Weights of a small transformer language model.
Architecture: LayerNorm before each block, learned positions, tied embeddings.
Training: a variant of SOAP for these matrices, 159M tokens, 4859 steps.
Each number is 500 + 25 x the weight over the matrix's rms, rounded and kept within 0 to 999. Layers, rows and columns count from 0. Numbers have three digits each.

# layer 2 MLP down (transposed), 256x64, rms 0.0874, rows 93-199, columns 0-63
537492510498467524518491527533491505514507516488497483504505505508421514496490485513489515475481484557516511528497485509530477484497512535528497511508500492563542502504492562476472484501504519
514535476447489546509510476469493475512546477505482449501482467525491492504459472522445517511502450526525495518531491513500505439493525490512505489531479498495502511507485497502489452492497496
510478470556547539491542544532475489463503530528502495507562528512503509472457517514488468512452469519491460509435517493526520578452462510476504511469501454467493540522482477513491524490505468
525534511493510494482517505481494501504512515465500492481501501514484513522454523482492524465510519480497491521483504481489504535476516483514479540487491490555516520512492533479507475507520524
532521550493502501530486471528473475532510477498497518495487479501471503541503486488490465476507485460527506492443464476458485508439510496491452500510543531517500490527467503508513548516501497
501472521511480489495519499491449512469499511513478502500486504514479503501464498510541488506554518501502487497529499507456510495492499489517498490504514482535526507509480434503517491504506515
513509450514487456469510494509504488502499500495489502536493482517483475489547515524512506531496544494502493466509496498521475434479489526536505535525510476466479496519484463511474518498495494
462457478492513526498537483530485481462487489514511479488526470473512483501511465503489528475475471518486490508478513486517494464484486555494533458466500498475508518524503527496476501475516505
468481549505476463500516532480515467540509469521506501494488471448507529529500435475495534497505502495494469499471483500514503535511484499506482484482462519496484529545510486505486469412484495
539528524485488457491514486468501484497508523486519486532472487485476531501563487490512518485491504474485501470523477508496509485480541486516498507502482549549495506501520494475508486512490529
451498512483503498471523510460495492529484504471509472479514453457521510503493504444500459541518512505511488506564502521468511515507478478466505477518470492467494498552526494498502477502496489
477468473473486484478531478492523507479496543502481484481483516509524509535514480483484517471532525503496537537479511478541513501538488497505508547486463504545478473483528482499522499477472503
504523521466531526524526478488532480496523513502527488473508504470507518492526490509448527500460460490488521483512474479489508502518482510486471524521492537506474498490509530504507485455487483
494474504510474508470494499497525506531521496544504519491462506489548489508470514515501471502497487539512487505503498499547508506510520541469483491486488569506523501502518537510513491492501479
473481484490502499514494469491528510530460432489512512528507481512519523535502534491462477523550493528511515485453544514491493489493443467464500509498503501504494517492487502516507487481493501
566536508468480545526483546512523465539524448488468538535488495510518505517487550511530520512498474539500528499539512501510499516515523491479519538520465508498481493472492502460476508507490514
519495486498479480534473535480511521498532518504522483533495575478527497555481484487504509491494514489513524501459482518461518521479496498485461519502479500497494516523511506482528532487465503
503493530480494453511504530514466447541464474497467474479506477501477481523442507495447519473528492467475505553491496492514506454509501511485534530445503461472499503537541502534493490512521446
551520490487496499536506562435516507494541500478511507471478532513473472505494501503549470450500504490450507539506474493493493462530497499566448528534494480544506526475498477457491519496479476
522491473435492542525460475487522526511509504507498458446513492532477504511490484559564499497465495515468480497507515529521453520463533463489440537517507495502538502536502458484465485477463530
527549519470511480522480554492492496511507506513530469539483538479538463532501542513496513511476444480465516497481470542526434503500482490469483526527533511514459510505504516530532510458485495
519538508472501531490511531509505540540537480479524510533531533520487505497485486495491479451461522533500517497517522458556500482519471483477496532488478497497484505521514507525449543513518444
529489467504516519489503526495516537499487513547522496511498480485492522453500477481470534536497494507480507490502517508496518544494443511520526505497478517507489510508486513525488518497539511
495504438503546491514478504556574509515554535509469512512485457466491487488491516479511506494492510462479531479509477465539532462490442561463512489485478497497522532507467491533515504534503496
484523501480495435566526502499553477516519473548495498538494531469480467479481485501523455505478455497496506481488481515483488517492504506449503508468537493478541513518488510517495522498511513
514501452502534502487519502466516504520512483510552450522474509467505477456517502552482502510485523482461496496508485522489491473529475510532504469491495460497480471522471555539531507481474528
511504515482476529511519513518526491532540498488483532523491499550498499566510523508500534477493470536513490508464527482506456511505495499500508450519448487487511519528480499497553535509498512
481469509477475526514510524528502518498498530480498461491516479499457519450546509486525535493487481522498470508507519497520496537509487511461487499493490524472496519487491495471500518528485528
471493477526474496527484500459524493512514518510474484501505539484509489485539523521463532466477515486471480464467492484458511475519484499473507520491508509507477525510488478533487517460464501
513527427471470506506472517476516482493505477452513486506484555520529485512492507543451507515445487501509513513501522483565468489480492476467509543501511486485434446502481501479472540506502481
495513511561509500495481428514539491471526499568466490509524538423513491495515505500455529508516459558484470486537482501526524487502538517503517491526497501502504472463500522487511477501494509
504511483544470485499470485462474525467498462513491517523497527502536481532489495502495514487488469501509474466508555462524501471496518503495494510457465492481475476469533469505510450508470523
512474476531504495485449477458500496478478475485519485504507524544488469526526456524498493469495525507548482494486501499496519452499477497532523495511508424484494472487469496504514503493475486
482510473470505507504537524518484475507488479511513486480456470517525449508476512497467502452518477486479527488483509460502490521515483511510484474490485516463512532528521444509508498478474506
510483502562537497531542425542514502497441531545520474494537516474450484487500497482521505520540516471437493478515519481502549495505477584494466422527524500537531461472503501535479486523500505
476512503486503474518502506518500483499526484529520510494513501505463528454567529520522461487535526501480504536544478525479536505481501502471497491550512516491512509478480539507512484515550485
502486512462525476514463503508510510499484512482507456443525506486512479495525488508505523514463463469505485512501454489523472507493541474517495508484529497528535515505521535529483536483536482
493486474491460510467483485455476501497498488522545514508509512522481478494537499491455506520459501542497484473550542489476517498482500516498526468485497522500487522504481496526464473474445515
494476505503476524500501494500496523497493532548476508482513504486446522490549455501512509471473521468488515496475491517463535530461474531508522533499493504541488463500505483495493535482531495
503535485532515451500498548482485471521549532479500521543509491520503484491461562458515494475520495505486517472468506451504469470521499500473501484454494463506453519505474473507533500523464465
469529445490486503489533487491513570516505470525498509558484524528547484539501536533468529495492497517486536497500490516521469529513516489500510482479522482492464515492472505522502499480526541
537420549463486507477501544475527496456515506497497471529570476533521504545514494550504529471474472558488496515476489528483494501524513499451502462534497475482471489522502430505525493470401478
526521473512466525482531510480510510513486540481483544514458460486524503528531489492482482525528497495443521532487495507532513511487535500524522536458510525499498504504475443524507540489536471
483496491488579481501515506504468504511456494515479477498564465528499539451510498494478502498499460527527487524473478516523521540492483507479489519526455567482461491481561511570480477493532451
496518498515489477467532514486498499478486511458478500457475509552511557548459519512509485492451491537522507509492503524520472483465538494486494517489515545493484481517551472474491475487513509
433496532487477489494477516494501493485494460468483490511489472494497457495485497512513486523498462559499468502483492496468481456511473500469487485507483503516496509486455541519537528539516502
506510482489499478575469492468521490464453489483524452471480503450499458452496488498541481484459523486475497515471472491488484509531462514540487498502511482536509503527482479532528515496481476
490517508492483520496488484505539481493458488494491503510488497454518470508539500457499515479477514496511511522457531514480505499539512545513486488520482484467497505503503527486517498515464519
483473531537433489531464474504483487500529511518475507492526541486509524493483524480533497478511539486519496499474547511496504531479496478532518553485514476524501513491458491468532551523495498
530450446494457512507505508491517493496544525507473459519521510519473482453484399453483559482522504502495502524534490484488515460520559506528505469461508530504431503462557457501484481514485509
511495474521530437474490497480485503515503512492501497468514509527537496480488493494487518519485491534562514500503531465486512462513498443536514506511493499569494496499478525521514488516509511
489485524491491506544468494498523485514482497492520470488478519522517503489472498528499510467521506507497519467439477503500451472528515494467461506489505497480505512477497536461470518490480449
513460511518507493483516513513503483526477480496518507505513468474501489481567521494516520477546510436456471511543455486509510484515479504510463480515478483477572478517444510488542502521488435
493494475515487553494517494507502513528545516519481478500544498570500516488500467500460507505505479498563536452539518500486505468501506495487512499486483512543444530520499481515481471552456495
464444512458472559541471490531481527476510514482495511457530499522466542554515401471503438480496459515543500494531560499474535484462579525464503491498491525570484514478571459509499457478517476
482483444437516466517500466562446483506520547543477471543505560557516517473490432520459489524551491497471525464489498519430545458437494459465557475441493545557509503440554487570500442509545509
500493523515490518518499504556496510533508517531498479430517534483429490505569473487491489470484534533491481508527466537503503515498462531537527528506529487472511501505504487520491527477497493
462483513520491518450462521537441516466478492542482483498486495462556501494454488516487487516500501517480512485488474488466492523486500540462517503478516508487473481492528522480508475502519483
469482487498491526463533481510523514489478481518536486492487496487506534481526424533487481488476489474527473485488506500492526512519485506468487504495508528475476486503516509441485494487497503
525545500537490514525480506488514508527513459509521481502482500478491439555528484525435545485519560530494490498506511471525515461470520507549550544532534481468555481503457490530500506543500517
490491507495501517477457529541465493511521470517462485475522481505521500484507536496485488476518525525533489545504458496508486490481450477533508493497499500559502470491486512476504481512491485
499496490472517482477453511502446515500480523459528502452506487523483504468501532553532497462455437484471488488463520521522447492509490465480446445500511486502457520495479509473524460492504471
486508501469475533500476467525480542497501506462499470531491447504503453511564487511527511492495485530508488529509500505510507490498524546496459464500508531513472534521505498514463509492476507
403476462501515519461478460484496472483522505496518497526554476513455511486483475486558506518573499479495476490504472519496460491442549461498475470526514448487552516527507467509470541504517496
484532483514514506480556544491480487530577522484501484565460503546489543509502506490499488463510522475514496572523491508502521477525538468521514542563528516507527493463537516513532499500528480
493508541496518472500498489545505503529499523488498499451523517482489512476528468511513452504510505527506485501524490481533492518462476509512520517487502469518507511489508491499508519515508462
493502484532503510499497473516513495515527465561496491500521478520536513529530498519478493488513488547490510499500516508495531499504491527463510492514484489487485513523507508507506490519486476
474509465527524517498474490552507551490536475506515532547525504476557521518484499524499481532528518509514496460495453514499491501500496491486510517488512502506538486513503537505496505485488501
496479484474496472512500514522480531483494499512518495503472502422496488492466489498491518507508491476489490498514464467464531489497486533515483475468477510523476494479472525517502548498465499
506508491484526475506528497488499484519513476500482498524538475485495488482489497465523503511491551472489526479507483488504509505516467485477471528536454518512534494498485538463494506510494520
508457478537500480484497442574515482445483466521481510526515435489501534440524443468460491583487530528500471489516543535492539546556394491499566485505481530476495474500503487529484451533495512
545515499462497503491474487504484512509506495520472493449494473484493531477517505530471500498457457439486512472526485472501527460521508480494459509485495496501499462485530527501533508455544519
467496486452542471515502501544479544472514486487496506524512509490503504537445505491518459466481487472548495506482471472448530521504495480477464538533473482480490481503509514555553499555497459
460473486453536493506487542509507508472559491480498491530504527516505474477503442503473530501450455542532515499507522515504459472498543471450511473504503492468468509511509478527517488468478477
466508505500506495494463473475500482523509468453453538513509481529526504503443518500499509497496458520501491508482499522528477496477507442500500481495471489499484512481462515523530499519520494
486496509492508509505494502513525504506516509486510502481496503495498516492509513490503484492477503484500484504501504476505512505506503507498507509501502503513509488501497527486492514518514497
507539540487499511497476565522451495498515515514499464508464506464484492510485478510475498467496533515484491493489455512480485499505540500486489519493474490535506496479473460483500481453461467
488464468522514530450483410530492479395493493456474444457527524512448563464510393493474424480467550538537493520578497483494557537484447482565534465494485493570536452453527517514452504527545556
527518475495482519484482477474486549497532529488522484497504478547523496525502503511495547483424453495496494461522470508530489521473513455479500537478473562476441526483511498470487452442510570
484510454514462494506503475440465514484535497543495504514473548507502511497473455489511508484485461492523504530544500499510465480476494506497506476466481505507490507499505486474470494491497521
530542529500516474491526499482519466479492548541467521480463479497495487502496511501503555516498514468478513489500517472539508502497555486481497466559477525493507509483459504497527525481462526
470427507519509489471478499514529470470464531505490492478548454540511534521463502478510526486535508495507515520495510472542516466483518527510510483517475480492467484507503496532538512497523471
516473495474525477478489490542507532452468514503535498503489509530528528513497525528537481495514506553516489474531555504486516478513447497501516484520468519521527471499519544502512458515554513
488482495470520521510501486569500447508471506546530510514558514494451511508542523520475470514502510529494484516517456524494491476489499510498527535523499484494470504489501503489501499500521510
497571544517507488478508502478473503488496510506501570511510499484530474541465566512464519466486453541510490552486481505530457491486511523490506478541532494467472507484486461502492477477477500
518505468475495485487473452493450494494518530506560481513489454455485522487506477457476472513530512477480536495510480498434538498497468504491491470480465546494480514504518491519514488477523519
511456460507496542480476480508495508503476507551523479506496513533470493508481488500505469501527496531502497486519518509510491487502507544511533527475495533476520519485531503503498494497470521
497503523495468485513532500484466495523509450517490496479481480510536457488496498490493499501549538504518510516502546541477486445529496539495512461545507513476505484472484491457500505514479499
568553518503475508540513490515481509503506479544521510497492490473539513485514535538530515530509517514490543508506502552459507471536513516497490548553496524474476496509494498500526495472474506
484465519494487523494489480534473517455480500501489493433522491486462543499534472499499483503489508476518486494552487507490516465504446514485470477514508476516550497495479537472510492502545479
515495525526483460529496490490504511507495514523544494471561510490516488523454542497519507484560494499492472487478462489485433490509556521477504484509511498464484526517537434518520474452491492
526495516521478469497489437519486462504494504472502512530520467503496479461498516484498482476509487499527486483520490472504488502435520465501512487497482466490458517476492523512478503515517461
513542508462496493485495487496500518545522508512502471496499508495506508516485529469495552499500459519479488423501483517518519518495497464474454514538523549535512522461497528447463486486535472
502521518465524473524523495507489492510478524430490517462469508479501480486493485498504506507528524467488497521485483468493477528508513493504479527482514465492500535516496482480502504491520458
518520486479526506504478487522531527487493476509523501513465490477513491499548504564507502472477473489491510524482484488524481470499508530507509491531493509490489503471474552517485506483541496
494490498467502539479486486537454509492488503501503472514508489502502515505504494503528492514494470518494482509509494500500480505475464511481477482462485534492507502501479520523493517523522515
495474506496500524503501529523552508490531522504539477516521440476518516553514495503510495497521498531522487496535481516470473506495498511484509516504544474527518516498497486491502485486513478
460472506513532486518497495529522464517509537484517506477533473531531442505461522532547518484478404516540491458490497518523474507506573487493465486514533476426472508499479515491512497455441529
532487479486501503504534497527497472505498513509483507518501504504554510500536500460468473566523512511538526521516550519477525511517505501520510530491461505517442469525483449530510538537499517
475497500523526509504552469504515506514493484506492526503489500476484489476483542474510454521508498463483543485493488510514497521482480488524494525547464506478532474511470485460483471523497491
486518462493479473438473498502489509481471491471487494468451481511509479463497516509457465516501528455506504451497470521500506478501492525478521465514434504511478473512520498511519458526497487
444534476499479505490467388519507505460455459502494482541496441486481496447492553500493458519530481518463520467492501525473541513496426442487538462455507482494518497494476535506477451553553543
489480468486497542509542478536501509535521491508563488494522499491499503494483510487491486546549516502500517503539522521522493504472491514506499506521495530525496510527471479520516507460514470
517546508511511500508542546470527488528506529501495517524497503531509500500489556550540516477514484545499514514487520483540480499509529536533490504534560514489553522535477501442485503533492543
500504473493491503531492458512500485512514532492532472499490478517511485489455491510511505475518466487483550505499507514503501467513497493533504506492525513480495544500516506484540489527546486
501481465527456492512522533503508482486523495484530492490492508486493470514501476505496464485516497481525525506481544502522507495526558532517493516527508495475503496513501501516522496520438527
513506502534488542484509507511506448532482464470512532478486509515439488521554514499459517457459475534501521521518522529487463495507568521504486506486493497454469522538512500501496491501453502
# layer 2 MLP up, 256x64, rms 0.0878, rows 94-200, columns 0-63
517469542541494468544541497520517522469494523509464542504532527492503489502563514523514505513516534482505476506493533491481509550471482490507532509542532496501513526507500519527523530489462486
492484487462509546480489523520466536496476530495532513480508551506443471470470510468489498443477467454508458459508491453500513572482494463529492494471512486515496511458487482449494513540481511
486501485485487507531491483481496498490443485521505484521492485507477469482509436518537443536516490523516502484499538492496530477490484485515488493521489523487525488465538472526497510524480490
520518486493494495481531467481506524494515494459524485490481499531533535495544489508525481490509539481477501553506539502480461511536505509510537483481515473496494527467539490472493499481495489
525520474527532501483490500499551497493471456501495500488499493478479514452554507490418514529451516477515501479460505484521496526539457474490543502477472522424440505507478566519497529478470518
479510474461471458505531490460503493424507532477492507489503489456475513490482496530477493489507508492485480521479490436477499517483487499488510518487481482491519520499483492465524468517552564
542557540533507486528506504488482506503497533440487509529490503508487494534511545489490465523507558483536495520539482491478517531469562499500510540533499465511490524510505484481528509481521505
525494518508563515473478473475542540470473526510501525514493472506486498530454542503518455493527479492483539495485475476454471484510515497539504527508541446490499482497495490535522496536455490
488499429501505524473493486505491520466521493460494494453529472505524495509497494457482484483455511501497466469517520507486485518506511544515541517476492481501472492490499489543480504508519492
541525493518488506523542498499481503421500523506506536516471518504502516535500497514511495485545463463526518531474514472463516513460533503519499537489489455482516504460467508482506535486505505
557511502462478504523480431473518500493511484467509527469469505515472494505505460547537474530492523474479496501505454500436515559523527514528495493502543536527522503506519485469478531478501495
526502491463492517497519492508463511484515488473479501505515468550499503535469472494505469496481501529507489511543502532471504523493525522495477483508481494531522509478507446489472451505501500
508516517514497498485527497486495499497504491495471510490502507508503494497494523514509489478509508471490523532497499500494492485511495471519462496534513473506490511511491494503528474510529488
502463547522518500491502558521501516507540507503491521491516502479487467476520483522500504480485511476477520537507489473476528515530523521509496458492529513475494505507501509508487508536501506
506541488501497533457506503507507541508482477504502496489474521529490528494465502509478475468481487486524496441523533511466508523541486470487505544458489508513488483510538502465498507510528482
503509487506483494511481456551527465465489514536456487457445510503466543487511471459494525528499516489501516463515504502493477491497506546484550485455499532475498448519540469527500455466485491
487483467505510509497541494516478501505514482488427508501495475520500478495546488491496544470516474460498542518533470513528528489536476522547472520528530525497526484492543493496489478512534510
480487484543480495501531482535467502483460487492479437523544459507472533465494507458507511508521521494496494495488510468500463515508484518476471492495511522500484504491535508524483451545508516
499492499485459538501491500514466514451522515552441477516528487502469470459487506495487502518507512517506520463545543500505508489509512456489502532503470497501476488519521484512501480503493558
522485495487484550514492460515469555490516498487495550441482510533484511498497509468512495508515481496487488501506543424489476501547519480495490453492465518523501523471531470463461459496496501
526534500510474530502474483498493494489514494447455503447521510528500522490516502547462509451476533493470533502509513492494479535506534523498459450491514480514481476475500538511465479482512517
497454485533514507477531531554495475528482533508496524516532498505483533486461477540547492507522494480507549485520472518493468488510496516521489509554527505489489498509523462505529490491492494
518518513496505540494531517485473480489475532525526504510461526516476456501463490473477538522527447490480501516492545476467517558516510461529508465492500498496490515510535513510484500476506510
520467493463531514493488501451480569399533495458517510509502544511469470506492521521528480506492473507479480508495489462486505517462498462534479505508477463520486507476510490485518492496495482
514490478495508525487491461414508576496510500513461495454484517493480555467528495494458521505507449479508488504502535514504516493532450433485558449465507465496462515522507517512505540469457492
495522481510510505498507511533486507458489513524514513500524508471486501477460461501498492525498462494545496502537514521459529466465506471491547522507508500485474470464497498522477477533526566
486491466511515490489527518472488523487513528456499445525467468496487500466500494513537487494542505489510517478497453500467447483490506507497463532488521466470479489508469492462541482511522503
504511471515521523492491474548462496491494528457493506506448497516477548472474510491512463507475468477521521520512519509463508527493511484503523467505485485538495520461473509482507511489512502
484518539519437501474471481453508491545469519489506514509531502538484518493528525482513431474576520502492505519466535465518526514524473494484466478463527433499479495528509453499487487478503457
486538483482499478521528500489501495519490497485517481468466473524513494489496465527514468489475495466504540551465515481475528502499481491516485456486517502465494488535488512531499514542509500
485438511521457489518475496486440487456512501459489515515527502527486462478470481494462476455516506490504507532506500515491489444523494442479506485487524474492497454505459496517532507515526499
490531496531503504472529506543508468506488508461478469513518459525507500511520489468498500511437522491477468506547496496483455548503489505520466487510515509491498509465495469518535519529516523
496516541497484453495469468483514462529451531491498526546481506476444501486499480432507491517501524508507514506536527504488500499507504487497482511503522484494483486474515468494502446509513487
498470499531439458487513500512511530476524528510512535478505510468486506423480520481574512510524492438500535465523505507482443502510451464559528483494568437514534510529458465483481527473468501
480523563512497490509542513507475483477465508478532484505486469488496507480532506495480477480497522522540521512481515470479546502518572488529505466498492540504447485530493456515469473489486515
505531515521495482447529506527500496482466515443526577497501473506457537522459491514517498474538488515461513504518501472502502506507504477477480524498498461534509502479488439459485485527509478
489507460498485470482502471447523513473455471464525464500473470518450484514497475446510533513496522529478497467516506467498496506489495449497468508496478508485498490505532443479519488510487494
542475478483506480522480455519511480471470479531485532504460515482435486490513485544465497501523531464453486446509532509475524498551503454507465483495494485509507490542521515503526486456477506
489522505514493517531522500497461507492524484519491469507508488505474500488514512494454463510536525482457498448508492501472467491502502527474497508430530483555487492510547482489487495512481492
515495500495495514522499504518499487498494564491521492461510446482499544501519486464553463491494472472490476504509531499481522508486512531507504537490499519533489476504569463499465486483453459
501458531527490507486538494501538487515479524462444524555563492492485476479536508483513433464502501540488478496488525489506478525490488434537477500512520480479490541557503465541533470546471496
484547478499471476524519495495479452477505538493492444410509477553458491469508459497540476504542542475498472527483475465487443501459452484501471486492497461500486498482478509496475507547488527
520499455528511482520538500502500518460497487536477505446505535541488547457561463538545446511515507496504464496455481480509529510460513484540527496512553534494508527451519497485496505468478495
526466433477486502506461482475495547472516494481481440526477466510445542467487487492515460516516491527494490474497481476481526490505448470499502495462501504519479513497526474484462477484456500
514475488523513490518459472533507470468456511468488496463481511461462524520499494492503508480481496474528507506502484494491519514450509503531502479516488479495460487503522492480507498503499512
494516447517535538535514515512492508447495478495474480514479499503479496475523497562463512458521486495526468452491471490499490493528473493516500499463530477487487475544481503514495483487489558
471515481495526533506527473491444501496511514500490517471487519498482508529475484519478461501554443507489527526545464513500546470434529495496515486489505457519498486496498468526493479488537482
503533475515478509488479539441517486477523514503495513498488424540488545454493518562465548556551511510496539500509502505474444475530463477522519570468534458487467537583489503518498476465494477
511530511536461497537509504510429486495522503439508500516513531499484468478498501450508512480547479513486486487457534474528523494504505469500527465426503464505498479522556467519496504524471539
524516471525530467497512491476491501496509510488513483470476464516501540508493493513500514493460481481525532503496489494461496499493490489543499499495521479506470547535485518505544445466496545
506506489515528522512502490505498488479486512486458511486498486534504519499492530494506457492482476507508492530508521508500496525504498480513486466508506492502500524489504464485505503510503506
521464494535527501522496538535487512487493495473481485483504530491480446433500477532516518511513523491485469480464545469475531522528551499495446517549533507497522541462500475502587495476457514
514571455563489555526541494507510477535498522495453454512478511485491513473523509476477479508579499511491493511499499440522507517529541527495497467484487504484452484527552478525495477500493516
435471576521492515452463551549520499431505537499485506438541555472497545524522458538507499479363516428523503467529497533446522547511518492527476520491536520482459437469546528515519542521477540
462485439570387492517494524523462477518526504533465456501464543539478428459455502428514494545519557492463523484513543471509496491528520517475528496424527505497525473515509448485474523546498511
492518488501520531474484463521536466489549518496501492478537532519510501463515519496465467481504495480472500491488546450505506538516473500496504505473513519512442501472513529512501513529482511
477501481500458503556530475470507504486493510471503477455502522529488480508525494479514487505503479492502488545501531480515490496506511496508466469503494509512495518483508498509522509534507508
484513475485469517512540529494468509530476504481500480498489498528504548454519487488578468496509516499502517518503506534481513480509484514489492492473539514511482526460517467447523481528504536
522485502512492487521494490494537512477481533523478522491503520500497508465489489482533490524470524522483564512520539473491517548515460482508492496435484496494492533487528522442498585527514466
499534485511492474504473507472527503500511477492493518499450491481521496495442497510495504490518500449518513510507525502452494482514516517546486539503491500495470495459504477485498461513504509
465515469487523539480579515521505532470523487560538514505515532526500493499468497483476497462474509426531500487531533489482527481528491479501527523457489537481502478534499528470485545570544558
505518486471460507489509478514507529523510518501473453515499463495489510464490501527512464462501521458502499506551462494480491493516520519507477473494511486515477493502479471482518513512527513
523493520522444474507501509476484526467527514508504504529471505498472479515461510437509502483517446472505494472477519445481514480522481483541491512480484473533514484499504503493539454545528478
498502515477527500483492524483510495533473490489443485487493540536502479507488496512489474469479522447491503535519502536506548510480532486528509505525540494553511495470487468537496522495539504
524494465471518494518522515476519503462494493507471498494436495526498485486496476500490491533531493478501485493523506533480512485549510466521500492496464537475490508489466501515466489521495488
508509513510480517479492522510487460484471494425514468505495520472493491487505502487530506472508487485485489509500472475491510519507517481522471468545474490518461483471525460508495495484490518
514510539497496535509519506478510496519494527498484476489516478531509474493537484469508508504512467501473497517505515442544500526521519451495516461541524495501507492513506493524523474534488497
490513492534479535517473512461495488506492499501491521476485450555508491490538479495498469492512468511508496501471521497468520495524493466524533497485534498524531525515504508517489480455512509
522473501520535504474486514516522509484494507483501508516567505559486544494504530514510478479497502502500509479528478487520474535486508509485532515466523482503494497499500479546481488495491518
425443493448494504455490484508547517471437505520447509506468481454489495490468464456527472450493495450551450495496536513480558472474487500592513496461464507477518493478543521517545538523517508
533511490481507500491528519513442477469518476476511479470473480487483532519461493506482504491515480491480507490534518482471515506516493455495501530489516468506505477492499469504524512500550563
495495483547520464504510561511501508483464531466466560515510491507499482500471520510493532416494512500508530509520492509493493508494531507541470516506506474542464504486489454507534490521471500
503494472483503566443529515513505509460490529555482545499500510545488511509454489520505492494494483474476484523534517472503556531502461483514515526468498508523471466506496521523467520458496501
536466504505502511508518529468475511441508525511493475478479512485487480516492469504517492493492519515447514498496494487466505506512494537489516489499498526510498526499523489495490485502431498
501524497497488497516506490491503489481516509516487493502504465494523486491483503495493497478496483492466523494514508495465467479501503509507475472521491490490479487471517485517485450499486491
490480474520501488474542431496524458502504483490467527516499492533491519524500481497497479529516461465546482539494536463507488495479491459535485532546522497467498511503497505497525508532532498
503415552514467497469500431485515507449438539494492551467485441501469501558488495450530459504556516435546429518521547479466535484503438425581557539531471442476569550558475427503554544473535511
496517537527506459514526477502518491470473536499479495475472545450475467522502495501528519519532492478517396451505514490464502536427509504548491558505484451483502537535499421518557505504504464
523528523500496501501498543495516509483439497494503520512505467470518514523515522512466480514525520493511507472504513480494532503504510446518499504536481443496494513490476476512542501501466524
481490519519476476485487499465528529512515537490486500481499483498446533519505518412532519476511556462500478487512505511490461467521485466543437533534514477512489545508482463491507505515484497
468516495501477522507550528489517510483530492512496512520507519451508512508540487449490480527495491500507484502477539518502517516518453470528548490517523476438524530529553509493531485551477520
503531502557509523511492479503487492518506524493441507504504490456469516489508506478433528504484458486473522521458516483533521518515511517512475522472494459480446475449501476494517532493534504
514528534556519479501499513488491537503514500475485501488468512483486487485477502483473520525496527460497502485504542474474535488507471451478491523486475501493527475486488509505501539517524523
506521469525472541507495516502480538512495539476492494477464460517444499493468495472551462503483504485481479466484504465480516497528509506511457501474476508557485518500510490481485484482470519
544511516467490487541467477465508516487493472491473464496472522514501500472502512496513446471438519446471522505528466505454487557510526505495475461481528551520519496455495523498506521520492508
518535529534526476521503507483493470486496468479445498456476525482515512482535523523479494518492484478490518527473504503500509494497477468516458485528511495534442478480492535502516519525538504
487477459507545549472481499521540492468467560462506500508509520466474526555521473499493478507498457495482485506498473477527528552422527482520504524496471475500496505502495500556525497479542504
465483470522487498508534523514497519496533503500492487508501483500512490479497466469489539548507542489510469532496523478507486507520538511528488458492540519476476524518505455507468486461502497
492560514507490539484510471471482462508503517499470505505478524507517521487517509503493496466488502516484526532460511473490523521491485445515503496456495494478438503514493503520514529501481547
474504463510545522501509516502477534491536480531513556513509503529460501466484457482549516470493482500487515529508498467520519492478480427530541517480475478518468477504497493539469503526543477
483494523554502516464499511510510504486501514471492506485524482517501502460502503504528516474516513488489530526498513493510500510517514469502505496513524504467479464516517491522495506486491493
509515476515526507518431489483508486497510497499464493498506504490506537506508471507489439477490496479504465501476496516496492521477508520524522511474523472505462508489532443569532536479485466
455487476543450497507493470494519490483489487497462464481481455499462513441532463484513508523494497498528506495518507477466490448472448459472538500495488486463479507525494505479537528489536482
483499478508502509490496502482486500571512488488457509472497476533519513502547496467497485496519503514475485494495493509464448523489512496515479490465541471468464508476510458521515488506495480
499494554545488461489532511505489499530492485495471501513484510500501506514515533474498509507526537481518512476470536498501525485527558505499521540520525492550508490497500463459516487525515512
487500507508494512485481479475493471486486495470458492489494497487491493502477465481527486491497479489522508483516496478490500478504500480518486488492504465500493486484470464483508523543496485
570514481523518527542492492459501486461508492489459495478499523505501507486533503533487486503465507445494497492496528502472572510522528512521523509522467463513449447475518546478510487513463481
523513507530507481496511509515490498500518491506489487507503492593500486515569488515543507502510502494466492487465476481464499571486487477510502512487525493504494499450490481508465505531462486
524466485511518499504497488524494502484492506491520442503523526487509524521534425482482463511518497512527480497499528485484545495528521503472506446446498508504477512511535511587505507478504519
525528460532536511495509470499474496443509499451485496508502487513461530507493474503472507491513469512526505505519484507509491508505558463468512503495471508505462514521513505544482496493515527
484547471533498542491526538533503492477493494531477497493482561514487462473471447460452459501423499494498540500487509493479474531492505504490505462463524560523480488475483481512467526520520522
498512548488487492467491478493480479455459525438481525515515495506494511498506497561501494457448500483498463493494477473481479518524491486509516472486475471471492501504521514487500486485512519
493483462494539481502497463484559488472450503459489498492488494473499498499508454517470469507457477451506461501491512524467542527493514488507525523512488521434456470452495479512520517482490474
506471549510497516462503496505524491505478482465437516463504522511498534495522511467520488482502534497504458533492536480485489528518514512499511473527500481516512522484474462548516530495474477
548537497510520505512487509475467470454463528449487493494480531508479509490491474534484519514504503493485485496500467519468503498478487476498473520527468555526495467479523494520519517507549516
516539497519538557470544520504419469494468500496486485464514500486482524469478484492502484492496481487509502502516491506473515482514525538480472496506503521506472458468524490511517438518494589
477462466475481451461466508499497483474501524503516540478501472524456530468460533453511511497468493469481451485460470468465495532530450402540524536476497487480466526514480490476492539493483484